config = dict(
    d_model=384,
    n_head=6,
    norm_place='pre',
    rope_fraction=0.25,
    init_std_qkv=0.0245,
    init_std_down=0.0,
    optimizer='soap_variant',
    lr=0.00764,
    beta1=0.95,
    warmup_steps=200,
    final_lr_fraction=0.0,
    batch_tokens=262144,
    seq_len=256,
    doc_mask=True,
    dataset='wikipedia_en',
)
Each number is 200 + 30 x the weight over the matrix's rms, rounded and kept within 0 to 999. Layers, rows and columns count from 0.

# q: layer 7 attention query, 384x384, rms 0.196, rows 335-351, columns 192-287
# k: layer 7 attention key, 384x384, rms 0.193, rows 335-350, columns 192-287
q335,147,209,194,196,186,192,240,193,182,212,202,201,192,219,232,261,207,222,169,171,176,177,149,207,186,197,145,188,192,210,205,222,231,181,180,193,173,193,190,156,275,237,209,204,207,170,208,184,203,206,170,183,244,181,236,233,230,196,234,220,180,176,189,270,249,177,166,163,256,178,201,170,200,166,161,228,193,206,193,168,226,212,165,250,199,253,122,203,193,189,181,167,255,226,224,175
k335,233,203,188,127,205,200,189,204,155,180,247,175,228,183,153,227,145,194,236,160,253,231,119,210,209,205,174,210,185,261,201,229,188,217,229,205,238,170,182,168,253,261,197,207,171,184,232,189,170,233,229,200,236,197,182,212,191,259,243,182,224,223,226,201,212,162,223,175,185,185,157,179,220,303,234,207,215,172,186,246,227,193,232,219,174,284,235,250,197,175,218,205,220,190,232,140
q336,258,231,194,202,220,144,214,108,211,168,140,92,219,159,220,76,211,250,213,246,197,201,191,178,253,187,151,215,232,214,188,154,170,172,183,194,219,181,134,186,190,234,183,171,205,237,231,208,191,243,186,229,178,255,230,155,185,165,230,151,270,280,187,231,116,141,152,235,159,190,258,210,225,171,174,142,186,159,236,189,193,210,193,200,220,240,229,182,270,246,245,136,209,222,174,227
k336,210,168,184,165,169,214,208,214,252,223,172,183,177,224,178,210,217,249,212,161,176,205,197,141,240,245,139,136,211,142,234,152,185,152,176,219,176,170,226,184,197,184,181,295,168,189,116,165,228,182,226,190,143,180,163,171,184,225,228,221,231,198,180,214,204,297,202,227,131,262,213,171,258,177,242,196,157,155,243,173,255,190,176,253,244,170,256,179,236,148,135,201,180,200,220,157
q337,205,248,195,189,162,170,167,223,228,178,227,181,173,208,214,233,157,216,204,185,183,206,194,258,240,267,177,222,200,240,220,178,218,172,155,202,187,167,214,239,189,240,156,252,160,155,175,193,204,188,183,197,159,231,243,184,164,228,209,161,208,149,98,225,194,219,230,171,177,260,219,196,205,200,185,242,212,247,145,163,189,186,203,152,176,188,163,173,209,206,166,200,138,226,189,187
k337,152,207,140,149,180,197,170,161,168,194,179,233,213,204,167,210,206,221,236,264,257,217,174,223,136,230,195,185,179,175,220,138,275,168,124,196,219,211,167,198,178,274,153,241,223,211,208,208,200,177,144,226,228,187,211,207,194,187,233,228,202,172,192,141,139,195,243,200,206,160,282,157,262,231,219,278,206,175,183,181,241,203,198,226,232,219,213,194,197,217,148,190,171,240,140,199
q338,207,209,196,161,253,215,158,221,194,186,231,216,187,199,208,202,243,138,177,235,191,227,285,274,184,173,158,209,248,234,204,252,197,160,190,219,177,191,194,141,188,152,182,209,221,139,228,172,238,194,196,159,214,205,279,178,206,188,215,165,202,239,243,224,199,266,192,202,233,250,213,187,213,192,221,225,240,221,159,233,173,190,247,159,254,164,249,228,194,176,155,199,238,211,180,201
k338,223,166,191,214,181,186,217,213,188,173,228,195,218,255,224,205,202,207,265,204,214,181,152,241,144,197,191,239,162,210,174,212,237,133,194,279,264,234,203,157,175,178,174,191,231,216,267,241,173,253,234,244,271,240,195,207,235,237,172,152,140,178,195,237,230,230,216,205,246,227,196,127,208,267,163,201,168,192,239,178,226,204,249,237,193,171,182,188,185,192,194,174,110,168,199,171
q339,198,190,210,189,223,219,236,162,192,183,189,225,181,213,168,195,164,193,210,176,190,290,143,277,206,233,145,145,174,205,192,212,228,270,158,250,243,209,177,144,241,187,148,164,232,186,188,218,167,258,192,199,213,212,112,183,191,158,182,127,195,214,163,187,172,197,177,234,191,185,239,144,187,172,189,217,161,174,179,206,194,202,252,194,205,207,169,186,195,175,160,192,153,195,192,187
k339,194,190,172,148,221,217,234,206,194,242,181,194,153,248,226,193,206,216,230,195,216,192,232,217,232,164,147,186,171,221,163,219,244,238,227,197,251,166,193,171,260,210,209,189,231,211,141,160,250,229,179,217,251,161,211,225,236,304,209,192,216,194,196,144,220,147,209,206,220,225,190,191,187,212,178,211,224,234,187,210,230,234,227,208,119,192,224,238,205,197,162,169,187,176,241,189
q340,185,199,194,224,275,150,172,212,192,247,209,238,270,251,232,210,189,200,191,224,190,179,208,216,180,215,192,163,175,185,157,217,188,208,202,178,259,183,158,223,202,162,238,215,184,205,145,168,216,185,196,194,185,198,245,200,240,193,202,217,167,184,184,248,190,211,285,211,180,231,263,195,220,228,230,244,224,233,237,218,215,156,213,171,203,212,166,203,204,181,190,221,187,198,178,211
k340,175,264,117,210,196,185,213,154,200,133,158,274,250,246,144,220,179,155,220,259,244,163,198,232,148,240,233,187,217,223,165,241,239,205,204,251,234,202,189,245,153,234,197,220,245,196,224,179,175,234,147,136,198,253,211,192,201,260,224,186,189,213,175,168,220,219,164,219,208,237,204,150,302,231,208,271,229,134,164,156,226,200,166,201,182,176,188,190,227,217,242,213,214,223,212,258
q341,192,234,189,199,244,139,147,259,167,151,188,248,205,164,206,166,181,156,216,219,168,187,200,168,192,216,263,224,190,189,222,183,174,231,176,171,200,230,175,183,220,228,169,205,181,197,226,200,188,225,210,230,196,215,127,210,200,229,185,172,173,149,213,175,181,248,227,201,203,231,186,181,148,208,187,183,256,204,199,236,193,220,260,201,236,252,200,230,207,215,231,235,248,201,181,179
k341,181,264,210,215,208,182,222,166,243,180,195,189,199,192,305,114,201,239,181,221,145,226,194,225,241,155,279,206,221,186,295,229,217,230,202,253,186,212,169,190,210,179,146,223,168,199,262,180,229,166,217,180,229,202,239,265,192,144,218,160,180,193,212,234,246,207,295,225,130,187,199,191,174,183,194,191,169,186,153,151,180,198,183,275,222,242,199,220,203,185,178,188,235,197,204,225
q342,228,195,238,167,158,223,234,205,212,220,270,216,191,194,166,211,164,206,184,178,252,200,169,201,175,186,163,173,172,186,168,224,233,220,173,74,206,194,223,210,186,192,227,245,219,215,172,142,177,209,198,255,141,199,217,226,223,162,198,152,203,188,221,254,204,186,216,151,122,179,197,189,238,196,207,171,190,188,221,175,176,161,222,197,210,261,168,216,179,251,230,226,213,177,208,274
k342,230,73,203,168,226,239,214,175,135,228,184,184,212,229,126,196,189,178,209,176,229,201,218,238,143,235,188,190,239,132,237,229,147,172,188,223,221,142,171,245,149,159,217,182,201,234,268,236,186,210,198,229,148,192,174,219,210,213,242,169,183,200,207,225,238,175,237,231,172,196,219,163,214,205,166,261,179,254,204,201,217,185,162,213,215,192,217,235,221,210,196,197,191,226,202,197
q343,170,198,232,215,264,162,200,187,226,154,200,148,181,227,134,200,220,196,218,161,252,149,192,176,199,194,222,161,175,137,213,186,168,198,225,205,189,135,152,258,179,249,260,185,188,197,187,142,213,289,115,218,236,170,201,211,205,225,163,167,204,204,170,223,175,185,200,222,147,145,210,179,171,177,221,213,208,193,201,213,230,182,180,183,161,238,167,165,191,249,222,234,188,222,150,217
k343,182,245,167,164,186,213,191,197,222,192,210,207,162,205,184,155,204,162,179,123,239,189,214,181,244,208,221,161,220,144,223,204,182,197,199,170,163,163,205,231,173,215,188,213,198,188,196,171,189,251,191,165,188,170,209,232,257,157,206,192,231,148,213,194,189,275,198,251,217,173,254,206,196,216,177,176,194,194,176,196,190,205,173,173,253,189,239,198,143,198,211,205,274,157,229,207
q344,208,143,159,230,210,164,225,223,208,250,246,204,172,274,194,165,227,213,257,208,196,245,203,143,190,222,268,258,244,216,138,180,159,210,198,195,159,210,164,163,166,156,187,238,192,204,225,230,192,196,190,137,195,192,205,185,180,157,177,153,207,191,251,234,196,161,218,190,179,234,145,270,217,176,256,170,184,248,229,237,163,233,190,182,224,165,162,223,224,170,264,157,273,199,213,225
k344,247,159,214,243,201,219,224,189,147,263,258,158,187,155,211,160,179,182,177,251,226,187,197,207,162,198,232,135,197,129,224,257,208,213,215,210,188,166,216,199,201,247,142,188,218,198,212,233,202,219,240,147,161,184,284,244,214,211,184,189,174,248,199,222,207,249,201,179,200,251,139,168,191,161,213,213,177,163,208,180,203,195,190,248,173,191,199,192,199,198,188,184,251,219,213,242
q345,164,225,185,190,214,190,201,186,163,218,177,175,186,165,181,231,159,178,181,161,194,187,159,206,217,235,263,204,242,217,150,201,219,190,180,167,201,181,217,187,213,194,197,233,184,208,232,240,137,198,177,176,265,203,242,170,154,219,153,228,169,262,213,206,187,171,209,122,223,173,163,239,211,191,232,162,235,198,173,170,169,209,187,236,224,173,89,211,188,166,218,145,184,232,174,191
k345,226,172,203,196,211,228,170,253,139,220,203,213,165,165,194,188,196,209,182,180,198,157,163,208,192,149,253,241,224,203,196,241,186,199,140,204,229,178,174,153,163,234,233,220,172,226,154,197,205,160,189,221,223,164,194,243,161,217,165,263,189,183,154,244,134,185,231,133,157,137,159,199,196,220,223,195,189,147,216,267,251,223,219,166,199,246,216,180,189,188,192,145,229,243,133,229
q346,212,259,149,146,241,183,221,205,188,171,189,152,188,239,214,193,182,160,164,226,141,181,251,222,160,154,226,204,127,150,266,148,166,185,225,197,229,210,210,152,212,217,177,207,180,173,212,174,161,205,128,242,243,228,243,226,229,169,174,236,187,203,164,222,242,174,200,226,196,211,256,187,143,202,153,148,198,199,208,190,210,181,233,145,178,209,264,139,210,149,204,197,183,193,200,192
k346,158,224,235,154,235,194,191,198,205,107,156,215,194,230,219,150,228,185,231,203,242,238,279,224,205,250,191,213,174,182,212,194,194,232,239,202,184,191,252,180,128,214,180,248,202,145,151,150,188,199,177,181,269,195,229,180,221,246,282,173,173,213,204,263,228,193,245,149,200,187,231,196,155,221,158,209,216,208,195,167,255,160,238,187,213,220,263,182,189,211,208,166,193,157,187,241
q347,208,166,185,221,218,230,198,237,191,279,195,210,184,286,244,181,184,221,214,165,198,203,157,194,194,182,206,209,147,224,228,188,158,200,173,225,173,240,197,148,182,157,194,120,180,185,228,166,179,159,184,241,260,206,243,169,228,206,155,202,181,241,215,168,185,184,139,161,144,216,171,174,182,242,190,167,209,173,232,201,151,155,192,239,232,205,200,202,210,168,182,229,163,225,176,234
k347,251,209,185,215,168,217,194,243,227,189,131,161,207,184,177,149,189,207,211,174,233,246,253,142,221,189,202,186,154,251,152,191,198,195,233,216,166,189,208,225,210,223,214,208,166,214,164,166,158,159,205,247,227,198,193,158,196,184,215,214,131,206,213,203,171,143,208,208,152,192,178,184,175,176,157,184,160,266,164,176,187,240,170,171,131,195,188,235,201,207,164,199,215,217,184,230
q348,204,245,182,229,187,151,187,181,159,171,229,197,198,200,165,286,168,219,159,171,207,198,202,178,215,187,205,169,165,208,175,188,146,161,247,207,216,236,159,212,174,171,228,237,187,159,224,246,173,225,229,222,198,212,192,206,229,231,173,198,253,205,180,249,183,197,186,211,216,232,193,214,198,222,218,138,150,232,215,148,233,252,173,164,176,156,235,276,168,220,205,236,248,218,176,202
k348,195,223,248,160,232,194,241,203,149,168,170,207,283,224,143,217,158,238,188,209,254,154,280,237,238,155,207,179,209,214,219,181,202,203,171,211,225,204,188,190,213,199,253,232,217,180,219,190,152,205,191,175,196,205,166,168,184,222,230,184,236,215,202,186,172,164,135,207,216,241,211,197,199,193,213,198,222,181,207,262,186,194,204,194,209,173,198,188,222,224,166,230,215,167,248,228
q349,201,167,176,247,155,249,243,174,184,184,256,173,174,273,240,229,217,231,192,196,206,208,209,208,187,254,202,232,258,270,166,181,272,218,191,244,202,210,255,198,201,219,194,222,191,167,190,173,135,164,225,207,211,149,209,155,170,198,215,245,151,212,192,252,197,196,162,202,173,230,202,225,232,217,237,168,232,152,222,247,173,272,162,205,224,162,157,190,262,191,155,187,175,223,230,205
k349,177,231,223,213,223,172,207,153,157,252,228,218,254,195,124,173,191,173,255,192,156,199,153,204,251,223,193,232,244,151,255,191,181,230,206,231,236,160,246,242,196,214,172,246,179,155,210,171,165,190,144,205,150,169,242,209,171,222,205,218,213,249,241,181,177,245,258,231,234,260,265,178,212,207,221,226,225,273,255,198,227,228,178,164,154,239,271,147,195,224,218,194,230,275,246,198
q350,254,189,144,207,244,215,202,253,173,151,230,196,140,173,191,212,219,207,181,217,193,155,259,255,217,154,196,187,244,253,182,195,195,229,211,188,219,202,189,215,156,208,223,223,173,166,173,152,187,171,259,184,231,172,162,180,188,217,211,185,185,201,134,183,175,189,193,143,212,231,263,215,168,191,236,235,225,169,219,191,223,225,176,248,220,205,206,166,176,199,220,176,176,120,184,226
k350,232,189,219,237,138,219,140,166,152,165,186,193,169,208,154,230,172,162,185,191,183,212,192,182,221,223,178,223,154,180,128,161,203,226,214,211,160,219,218,157,219,207,216,213,225,201,210,184,185,224,187,219,243,197,238,231,170,192,181,210,196,143,156,195,168,241,151,143,134,196,159,145,207,202,64,172,201,213,193,258,144,259,141,163,163,202,249,248,275,178,228,201,221,246,153,190
q351,166,206,143,233,218,226,142,163,192,149,231,196,198,192,220,196,201,236,184,179,186,169,206,212,218,256,208,223,230,228,242,186,217,177,200,175,218,183,212,243,226,131,182,211,184,176,209,206,211,158,195,197,231,199,194,207,215,194,142,220,202,204,257,232,218,186,255,210,180,176,98,308,202,240,201,163,180,182,235,257,142,182,181,231,152,213,224,227,234,191,252,210,233,175,201,201